Weights of a small transformer language model: 4520 steps.
Each number is 128 + 32 x the weight over its row's rms, rounded and kept within 0 to 255. Layers, rows and columns count from 0. Numbers have three digits each. The size before them is the row's rms in percent of the matrix's.

# q: layer 16 attention query, 576x576, rms 0.0243, rows 270-283, columns 480-575
# k: layer 16 attention key, 576x576, rms 0.0243, rows 270-283, columns 480-575
q270 113:163108162106144137143091120112072112118123137090116156130127181190077128133144114091125145076092110162158140085171080126142132142202142159134114157135095112135139201094131146125169099131122137190112124119196151123084145146091131133121023108144150088121119118148134059129059125157121120162
k270 128:144132201137110148146117072188112076117099079101117188186169101231114131129125129154168127142122133136128190101099087141139067108132115075154113158114143084126101173088155121101128076076130165163117103185139177125074121099108190118183061117140162101138104141105110068188106168118126119107
q271 117:171100094062133096106108103167123094134085120111087143158113132112122100132110125133127108179098176180136168213147108104154192109047172161156177103085136091128227126059118089121128139128132095126121145089113152092123080123125148174099096168149141126116169054062138132127118149071178141136
k271 123:090173100140126078111112160173071133113068129122151149174114058130173125175133117147129139097085145136109133138114114116146135121156169183177127123092159130102156099108104152143109168126081106193130138071197117154119187149121129116119127159110110104067114092098125145131115106126147144113
q272 124:080122151190122155200134154133113137107093144098049094142145115149121154090085111172079126169163148110123110124110072114154112148103110093139147129122092185060188094116147167154154158167124153139070130151121099040154128112166132139131099113080075114105137096131178099172143138114124124132
k272 128:144135102176145121169111103112081098103111090140135081069144129129108093162124116165151153127142125098124202140111103136014143117116095091136122135155061153110140140120147122136174144144081146123165103080137061110131133132132159140110113106062103101133116151093116099124151142154160132161
q273 119:122131160109119156143140099123137154092102127109155133110124119125082044173165119148087135102165089142091119186154077173122113165132149166139149141063120055125081105111135156044111116087114107088191112124101122194200084135109105100079076060137091161083159121094173139147120131086154132149
k273 124:129098137128148151153065128137067115098132071104115138184098118103148121143121145161099145170099142083053090160099122146165139110165094164108156159163043068100112130147133140125165172170211160101160137087124142137129115215085086147110116134189110134153189125153108115057097134107128142135
q274 122:120135146184134068145105108047153108167113146074153195139121151173157168067123112147085184171095136083072137117082109139101122149104142188118075140087107082117092112158156144097202074139106107175150142119110147207092170118138111181151120125195196164154174152100118121122107146162166152107
k274 127:157128146087146098140137143048169102122108123074121183108075153147202185094115111083073136121102112088063159128083111125108095138087124208125133087131137064081079089144129157149132178136169155140121126090205084209075141151154153169145155085164174167097130170068137107088123149118097140112
q275 125:114141165135144115140110114060184158082153150062150092166113144113087112101089143129131135147132145136122157141064043120120129117101078187146098133099143099084188184123114245085186128144190108085122138132117093109113104170115092107166065081120127171188179099137118151142131113165075175067
k275 129:134091158161119128135112111082154159104134136103087164152189142151108138131147105159139153166128081133130157133048172093105143105051126166162121189093121106078175177042092187109183093175102116190153124126129182170112157126112173125160080065186082127157153075118112121127125071163108183075
q276 125:139098127107135147177182123130120153056084122117111110138099094090142132082117118101198117169169102068120170090195108156149103141144133087144182134155163078166093169102095083114119045136099142177099155096116154102179095150114073170153126127086089061176123154102142093076164161128137139142
k276 130:174133110117120148157189123147114125096115161095131124201082107090093061126125114103165171100165112116125088156076092131096139172144168019110171161124163167162096172095100178070123141160093084125080159184083188131195116125172115148122108135172118032123080166190183147062094226119135130155
q277 122:120167102137136137135164063145137165179149139165083112133107120158018088143144134148140127163133143117153150152108107133115122145088150135097108082099139138098106156130162187181092048143120126117124169078204104147175114076131151124065143140135113112146112152167092125154074090122130078102
k277 128:122140073172097121128141126152130159151115154093127096191130092104064163158167104145110101137153081088132122133123158114140162112149121194048148105116114143082171152144152175120150120134174095144117167087138156145162148101096149180090132090133108142081147171166149133078159132108190093130
q278 122:086148106111143106126159148129172184141157126119100240145120111189122109108090114174057192154143112168151123149137127143136061108158123124153114153141142088132116169101141147182163121152131107170082085082074099141156078189112083175124147158124098122147097130144095098080117087095063101164
k278 127:109139122119128132054128160123111125160146188122151197101153146088105122169097139078080133170092157107130155114139107132145153121181098123140128133144170138129110115138160106122162122087167146163148090106111102181165115157095144148138090213106127154130127101107129080084101137051137110099
q279 128:081098142144125095164144134117110121101108136163144114134109180126147167086126171121126112119121067099108158090086179154102098152129138144092118118146198130188186169142150124104132097132018089121116158147103103063184189100112148069192142062112145099139075092142128208182177115128157138095
k279 128:076192104165157131118154141091118127117078171172114083133137168137095075163132155059122119122084090194098196137077127127161120147098105147097089117139162104174175148144150129139161077116086146131090173153122112138159182113151111182199117097120145158107153077197164206208156123105153177117
q280 118:156161109156115104117155175102170164160106149118130132121147145146102064112159142109158184104136139187101115066117140089090108138157065064104068131095062121068099173125081152122126120156111103217099145129156150126084148107130170156115172121079143143143131102129069114164136138145169105038
k280 125:096124099168143119118128152170177153160125175103133142116144083108087017119155117130104188165138169157120131071166175114158106117159117112098069132097056149082142135104137175077118153099155097136108089122152145162157152059126156110118131065120084117105113078177113182148113119091154122093
q281 127:143095111100133118108083150072125195134141147130145090123133079111169144123078146157198153104080087118147115109092064142069122145184148141114114126139143143096159126145150102140097101134114142173099104131147112163169096099097101133133127161078146124170086149121131160154120136162152122159
k281 126:177102129103152089143122179132097140123157130092127169147131126066148100134141137125184144158034108128143114096092062108169108114150101177114195084161148178066147176098135174146128150157116089134143104059133152152224042120075138168176138110086129101133029104129121123077180118122155116175
q282 125:085047114164149134119183101090117115129125098147125129181186142050174108118119152136106098144090111225182143203042098142125117137151142196089119117128089127185154168117117117090167138091132118106090091140085118094114134164080182145168140109152172128106132149147131122188148065073156061112
k282 126:113043153145128131105139134095109152120177083096123125175106135132185155137112128100135140073104145186129132204075101141131143129122146166131164184106053119125138199159141120129095117152140118095157114106138128109143135085091096169149079200112109125110118098148166076191142059127130077149
q283 121:181060220100128114131147136108168183141128110144148152136094111099134145126141112083145153134170133142162133109086178111140086089173191141069130103108148143095124163152118143164170111170101115149170078111160154128131176150151166058151136149143067178092113040090136107184109090161056142128
k283 128:147121186106123155099145098155145176088145122138116126106065149119158166132155178098151114055130145146125125112131131144160120077127176130152132149074155112105146227159167157152135100133137127131083116068191168135146174140149174093168105085078096151111131019093131097103095135142083127122